Weights of a small GPT-style language model, trained from scratch on English Wikipedia: learned positions, no biases in attention or MLP.
Each number is 128 + 24 x the weight over its row's rms, rounded and kept within 0 to 255. Layers, rows and columns count from 0. Numbers have three digits each. The size before them is the row's rms in percent of the matrix's.

# q: layer 6 attention query, 320x320, rms 0.111, rows 310-319, columns 64-127
# k: layer 6 attention key, 320x320, rms 0.111, rows 310-319, columns 64-127
# v: layer 6 attention value, 320x320, rms 0.113, rows 256-292, columns 64-127
# o: layer 6 attention output (transposed), 320x320, rms 0.104, rows 256-291, columns 64-127
q310 096:104139097149128102146086101124091137145121153082125142133159121137120173136103129164160143096107146110105123133075127121112139122108192093086121095100085153144147129117168181118105131111138112
k310 097:141101139151102103146144103101149117126077131110074109144070091131164126114138096145069153105079135122124167115150136125124133167133164159077134158161119130137114118110108188128109136130110150
q311 108:152164118132126172113111145142145133101131120120106092084190114125104119151142093158103099098118152134130111110124133164109127162121107128143127155127145143102134184140139163102138183131136131
k311 102:143161142150157141140129148179093120154121085187110154172094129143078132158158131134112095139106118136126100107130140095136125109138069142140128099105114141145075144138135130165148117104166154
q312 105:148115104132114079130117143139094114116150121134137112110102165094171115096123162082126134066108149121108083100129106136117121148112110134112149162110156125103177093069142120122113134134114152
k312 101:126087149125108124146163150119106123159120117143117130140123147112155123095143176114148137121088148095104137136161117175118120135182180136187116128091148122110144129084088105119109147110121104
q313 101:127155133102131124130137102118111124146133109106129160144173122088167123136156135113130142106128144169160166154113094132142159115118116109117136163124110106148081117135143116095143103130120137
k313 101:149152111116138153084130178128182136141144154099125181123085115135104104149128121108123137148133112135153114111132135136133118133133125067104133137086191119117141113129149138118149090137107138
q314 101:081102158154142119136087152148148146132123134152092147169142097120151144132142119162122070122099140101148152129110120134116141137135158098115122132127136122188127133156184131107102100113127141
k314 100:137111173150146109096096178119121121139174130077092129121146159146140089109134122122108113095098117115177138143144093173122152143112171119124122158181096167131126159138161110126135159133152136
q315 109:087126126144130159103131123135092113139137148097113112117145091107114108135123113148119126125106141100166176142133104154106167139159161126135170154167105182147150151121105124120148145134176128
k315 102:146177159110160118074141094146126098144141122112069141148124113136111088124134118133126163130130137092133093101114087125107134135179159103109126091124115162125088105141135134139183115104129116
q316 104:103141133127076154102143165132143149122173133123163139138127100116144130125146139161128135129141127162105126094188159176107129135145125131138113153113112100090142155120131164089137103135137139
k316 101:135106131107110129130154150099099121120153136117148108082144155135123084099092154140136177100121135128140139136144130134114097136170075167141107144092128137083121113153118082161105119140152147
q317 107:099127102157135155141116138132119153119142111134112133144108130139136103132124133123165115117137140115137123189135131138163112156120138155099106127109135109138110125070130106130105131120172113
k317 097:109111089158108147142135140099136115132135127102114139141116121117114114144141169132122122152105086080137144141155154110081116124138109173153105151129166124116120090134095111145119135158063137
q318 108:127124157110163172106148115148154118117110123169094120137136104145097135174135100105081145144120168108118118127129110132143136149151117119117115144098163154099101128140102153140116121136092120
k318 107:113115127128132106146172131171086154132103108135132131098178095147133126096113082112112134125162133173108103146098122166111084084128138088091121085151144139129102120143110121160156115189156090
q319 101:123131117124113116113145149101122126125122156137152132157116108131108152138134154137126130156149123153173147136092121120148167119161144099134158112104098132122124100109132124119167112169144114
k319 097:177127119102178149142137156113115107102121136125104150088098128141142155110128140154146099149139164145155157096091094124134120133105102145158124074180130106113133134098146145082090142152162127
v256 108:140121143161139144092121111113134131154133184142178120092119098150133142173156103118151116136158067135152139140116102130112130120116180114110127101131141104140140109108145134123105132144091121
o256 098:109147129128097116137143095122137081115139134128126105148111108141119129149078122135131106133112110099081093120094166149117147134113126121164141125127133119093113080107148116145083141151086106
v257 100:114142081111113088101134160149113085135115146136126119152114139154106120142112102115151135126137154135082158107172112147161131135107139141147145108099124144138088131086152132164136129114147109
o257 094:128167104108144144142094121099162115162113102123151174120181128147147150098118089117113112150193142112123132131157133115122136173130157117171143137144083163107118141131121144155114149103093106
v258 107:113120149140153117103111132154135102121124179188122109125120143141154104129203126134154118136130118108132115138156089151155080156095185121114183123149124100154098153123154100146072159191122110
o258 104:098095105125140151126093158132128145171118139152065109153115101147113124151126137126117139157148124140070118106155138127107120103098128113146118129125146123116157125081133178082141127142143120
v259 114:117126150114109098137114128154114085102136088174154147113163141159143096164144159136153153186156104123187165104106103078078134135106124119136204152138137124111103127113121129104118098093110144
o259 102:107155113153110133091105132121108102127099130149113119156119158094141142166106116146109151109150162136150131141096081097151106111170127128153129102106133177079129090097118089113121131122119129
v260 109:166133130122105128153181119125133152113107157116127108164108129157095144112105161136143096093111134153097141152094138182108130104147133113149118131128119078134116130151112108169123147125115108
o260 102:114143165108107115104138125093125143144073121085113110096096135115095105161130128112110121112122146112131103102147126125131126158093115111156110135115125149125092125165132131147125168114135103
v261 123:107110137124151085085101166107190135122147115177103118100150108121142142094082133116096125153139099131092160124106142152112141074138140128165121172123109116125130108119150123141095165065132147
o261 111:153170103143156145124136135135140064114108125108154132122149142124108119135113098134125104099078130126121175141064096105111124149153160124090123116098141119167121119108111139090131119161135139
v262 121:142113132129122091097136135079172182109139145122083114162126127173142113118124148150137094134140104140109127114130093142079175090116096127144139150126120103118126124099110081115164118121165176
o262 107:141134115133132115132122114136124144086161108126118137138098124115163090139136059099175117105109120117142168141119131122150156128114141089138131128140129105102113154142108126116125150102119153
v263 110:114117137122117108122130121142110160105097124145114141156131141097111112141152136131155084125134114112169130079128113146121131122167162114134153171124105178094151149150097113133076158090120135
o263 098:130126131141102132112173149147096129109113072137112170155107128134110146169103125123117123126092085125127148144111112097098130095123124087115136151176127168144092107096131094158134158134154117
v264 110:138152117097130122085107187103137132149099155163132122146123134139141122149133096110090105138099152128090155170129117135140091140151138119110101129157172116125107135093153136123130121131126110
o264 104:148195151136118149161166095128118146167136122150166070105120182095133131109143141112168135131176135166124100119116137131106117128133090113134135134140158142127160107130157137124147141135129133
v265 122:134131088153146117108109153175086094172099148185164109071127128123140129153155094104113148101115088144133158127127161103117102166125089123168107149112140122158162127100124104138127138157139118
o265 105:121170161085143179120125119150158083122136086155159108100145142117104119125138141113115122144124135109152137120139105119107140114141119147130147112162165108162151117132147118106118157173099108
v266 107:116132100146137116122101117110121153132115123126131128157123125131129089154169091185170137147123148104125103130123126100152127149140142109088127103158153129127114172132140124123143113163049099
o266 105:127161107090153104120152111145140100109111153149136117125106130109121107113139117127167136153149121104174124138122141101160115145148167086111158119100175128106145117120116158179130093153135151
v267 101:105180159108128090109142143109133121117144124119130147125123163153163062128119130136153103113155136101119097106139126162126130132096112139114136079136092125130083152142153118157138129123117124
o267 096:156156107084079103171129124148136103158129145108141113120095124138124104142120115111132114158168171087148124166133105119117122116134134128117140125157092130092179142147134112075115147130137088
v268 116:094095124127112090133170097103120126119135158109169145126119082156156153134123107147149173135120153152140151128156145133146131150146114103135150124146080111125098122118116096180172175128152115
o268 103:113159103128107177110136126111072082142149118117153132103152094129118164131109081159137137138107145165143132111136185143135129107064123131117160093132109144093113098150144110124154118125117095
v269 105:157119138125123115123127159095109154159130167141124115120151096176121150122100095135140114110129117152162141083115104119133117125138175104189175138118133108138142122149145165155135128120119120
o269 098:073123136105144109160128125120119111158103126139122139192142122134075175162112164123091097087126141162104146122127151136119139098142126131121131160186154160143125138144112123117142120110156158
v270 110:145156156112157137145085139147154142151122102126133174099132152137123137101168088140139110160123179108131145169131124134155159128134110156132103072165158130139155121129162091107114099149138106
o270 106:104152106121073114171104112121107140104157170119207132132142116104170116112145150146122177104164108120143125143126137114106116102129103154150158144097143128126151130136155145078082160095073146
v271 098:089143114135157121079094146146168115140153129155087105121130155116103159149111099114125097097103138128127171178113160112130144133110166144131116119128170121143176131146126119085139086152160123
o271 098:142139087115104132119100149107148147123129146135121116114150127082136118089126140149137103113096109147135091104127094127117150116185113100130145157112094156096099149082136111100132127114127179
v272 105:178106136129150135148114136131134145133140132109170142135131125129121123086143119165149140098109103147105096128132156082142123143150118115124137113117104100122138141124183127115139154146121109
o272 100:114095125129137124129137136094128088113137109113084083143099098157111159124086181072114155066132126135095176119104148161159143158107130106093153163121150151105073132128121164101081116114120134
v273 111:106178150151209134138129141176113093134114132127162127097155117117143133112116128140096136152169130128158103168134138155120128110142149135141146108094128123171121150132145129125102122145124134
o273 104:116150082072121137143155112169128131126119156104150136170095107116134115159142131119082096168137100105117155085129141132135158149114154136135146123095151140119135124125126081097114138115114158
v274 118:145177126102170109142135101126142141159124160150098171103130146141209165114143128166108096096113111125155100154142121116094148107144090148125139106143138109133133115114109134110086110113100213
o274 109:114149133119170126123145123110157111130096162125140136125092109144114131119168083156114123157128139079123221116176157101148102138144111111125089101147122115142126102113132102144128118113113145
v275 102:156150172115129115129113140117133114112102119148146130159148152146120124122116140135141101167119111111127139111160120144125102118113124088124126158102115136126144122108139155135118119119089129
o275 099:132163164149134133128166125147141161093114097157112135150117136153139147125178168179173128098168103124150138146108091077137109167082116096121144127145138144098144112067142088130152105166138165
v276 106:116127144152164137109093096117175131141127130114103104068135158132101140102121147094113131134112112084118131112079136119110150142104165146140113121120153140142148130160109116129099125164110113
o276 103:107123170107135130108094130159158113110142127124110088136126124122141114095140136114107171175089112107095098140113081095123149062169151142116133145116141111122160151128130138131109154143127135
v277 099:165132155111153125127136089124145142117127128103138116104147154175185093128152143094137140107150117136107099145134101123103164121173164161162140080100140104150116169120127113137112101145117103
o277 099:149151150103157184150117104153099095132115130117108140098114137102146091114113138124132134119109130150111137124114151127117160111147159105099132100109105086116092122150128145133086124143140154
v278 125:168099161135156158065094123116145142131125128079076086142143134147140108128173102094071099138135109120099127106136129111161126110148115122150153126148130119142124114133184146127135156104152177
o278 107:138128141118155107094090115125176125121122123128098113142119150139125087104134124130115112104117121103102143131111078117158139115130126125156143148138104105154155102151176116133124150145079138
v279 107:154130134160118123129102092100139114119112160085139143147172148149157123108123132156134118151143096162169154142137090126179122160117121145096153156107100106155119126130145148126154155145141115
o279 103:169152098124121111155128142117123152109128131154112139155127101131095161145143120119141154103139124124103117119069167176129140139120130108099112112146135116165094117110139148111119145104116123
v280 109:131100141122100182167162135105125153133172114101135170165179103130123144113147160100104133139141110131114104108101134123113166071080131137132101136135108106143123108141145155131119135129139129
o280 103:091102139093119149132136146095107130118131134119158094085145125123177106117160095147088160093143111121113120139153119136110095152145151120071103117124143158153116117181153104154165114182115142
v281 103:151158169161129134135134112148107090121153149076117121088113185180107122112116117160127120158157158170127134126115117146134139135142110106114101119123142086159133137137094094153125135118152151
o281 102:099110092141092144124124092148139171075126126158156156095155114139127142132116141114115102131112200114108103108150114098187152182141158092124115139152104129112138147133120149097102125151151143
v282 099:124122111139173102129168129086121123162116111078104094111127104145159133131167170166143100136117151155151175131108118158132169131130164116133128131122090155139089125137149109114124094156166157
o282 100:171146126140085134149120142136107088142114140141137157160077160134110136126157115130160066141090108140122106168110116142083168121095159161140148135142127153098122104150128161145116158081130134
v283 102:143128148097139142140151110157155101140153145125144131111129114083131158162180076158151108137137100095127145095111170099139161155142110126131098117154128125123132144153121134125104107137119144
o283 097:166159159116081124103114175136121138102135146189077117100151122177100171133150134186122132138152098138146154095130131132131130142140098173179121114111154145174148142144153094136163113119109126
v284 104:125140135138125165101107123140105126120138149145155108137117120145102126115133104139110148199119129144144105145145083148075123126125105131141143133092200163158138128111116144158104144093142157
o284 100:116140157134107120149085134110120182153184121169159119069110083140134141129118113138124103119105142170133155147106121108090084155127120110138160115132099136101128128122111097103153110140144128
v285 115:144143180121127152130098096145156118179101144106142052139099119110112167126082127138139108114152150105151124146120169156074166126170073133107157121150173164111097129138138141142095139172126165
o285 101:173122128111112162164140145122152145129128178137141121149108091147137117102140160144156128126132094149072102117152117115156132146106112082124110082118141110095103144144179133128138153109101104
v286 109:105153157168095108134102117133075133114140155115107135128143122160089123129173142098129146130120134133158157133165131177127103142128125123134114162130155144110116179113151115175081111131153143
o286 102:147146086100106128172182105135140128117144128135191126123117117149117124130165134167103118112040135161139124122125142141106113120153102168140080155167107121145140117132128086121140137155105155
v287 110:108105129124106130144147111079117134093115173120119130137109131114126150152152109108091137155153162125174136099145158116139122128127102168116118146145079131141097149150125198172120147104125077
o287 105:106159137128120066090121096121110138124171157138143166154131134146125174151133164172142151132138125113113114117158101130110133113141161124104128146144145101122120105112089146159107077125143103
v288 112:136171136100126134139190134114118129101117117132161143087117160107147099179166154153108151145140095113148144158149107159129092143146093088138148068124079126105094069156133112160118153138142138
o288 104:118124098126120091127166136122123149078123123085119144111124103113164126162127101151101143126155207121137123132146137164141162110150115118142126164135126139100133144160154106119116102096134143
v289 110:113139110147111127130080120117168148095133133122137140124140138071099092124122102136133111140138133113137091101134107152110166165101100134112122132151106107100152130123113143121117175145142128
o289 108:124154126105136125135113140124160139117154104105125111127127143131134165143095127117136156141155174154096134113117122116067172128136109128109116092126158103114168100136161107160173152142116120
v290 103:157129130177164110142059093141120137140130139094131112121133137105118110120135154112139103129130134133107113129131135156130122124137122127105140103115137094098098122101123143116135122160110119
o290 099:131120123112122122181135134054152170142109168109099137181127153120142100097129146093151118126150145140125117087133156099122133107108140124161128091162116117151127090116113146128113107139161094
v291 095:159104136132135124107120121090140165103087136118108117112113149127115142131142117102072112136158122152123162147164136116123119129163091139119157120123094108128128148145128167107126136054123119
o291 097:135093110105135143154117143125082134155121110128136171151139142155117139098125132135106164144134144160186139135153163150176146108173108100129082136091099132100132111120146099104099139134163122
v292 109:139128129102096149097131147123114107135092082089164118076112139112138124117172136140128159115155163156134105143145135111085098127095144125121102120108162117144136160101102117119128110114108124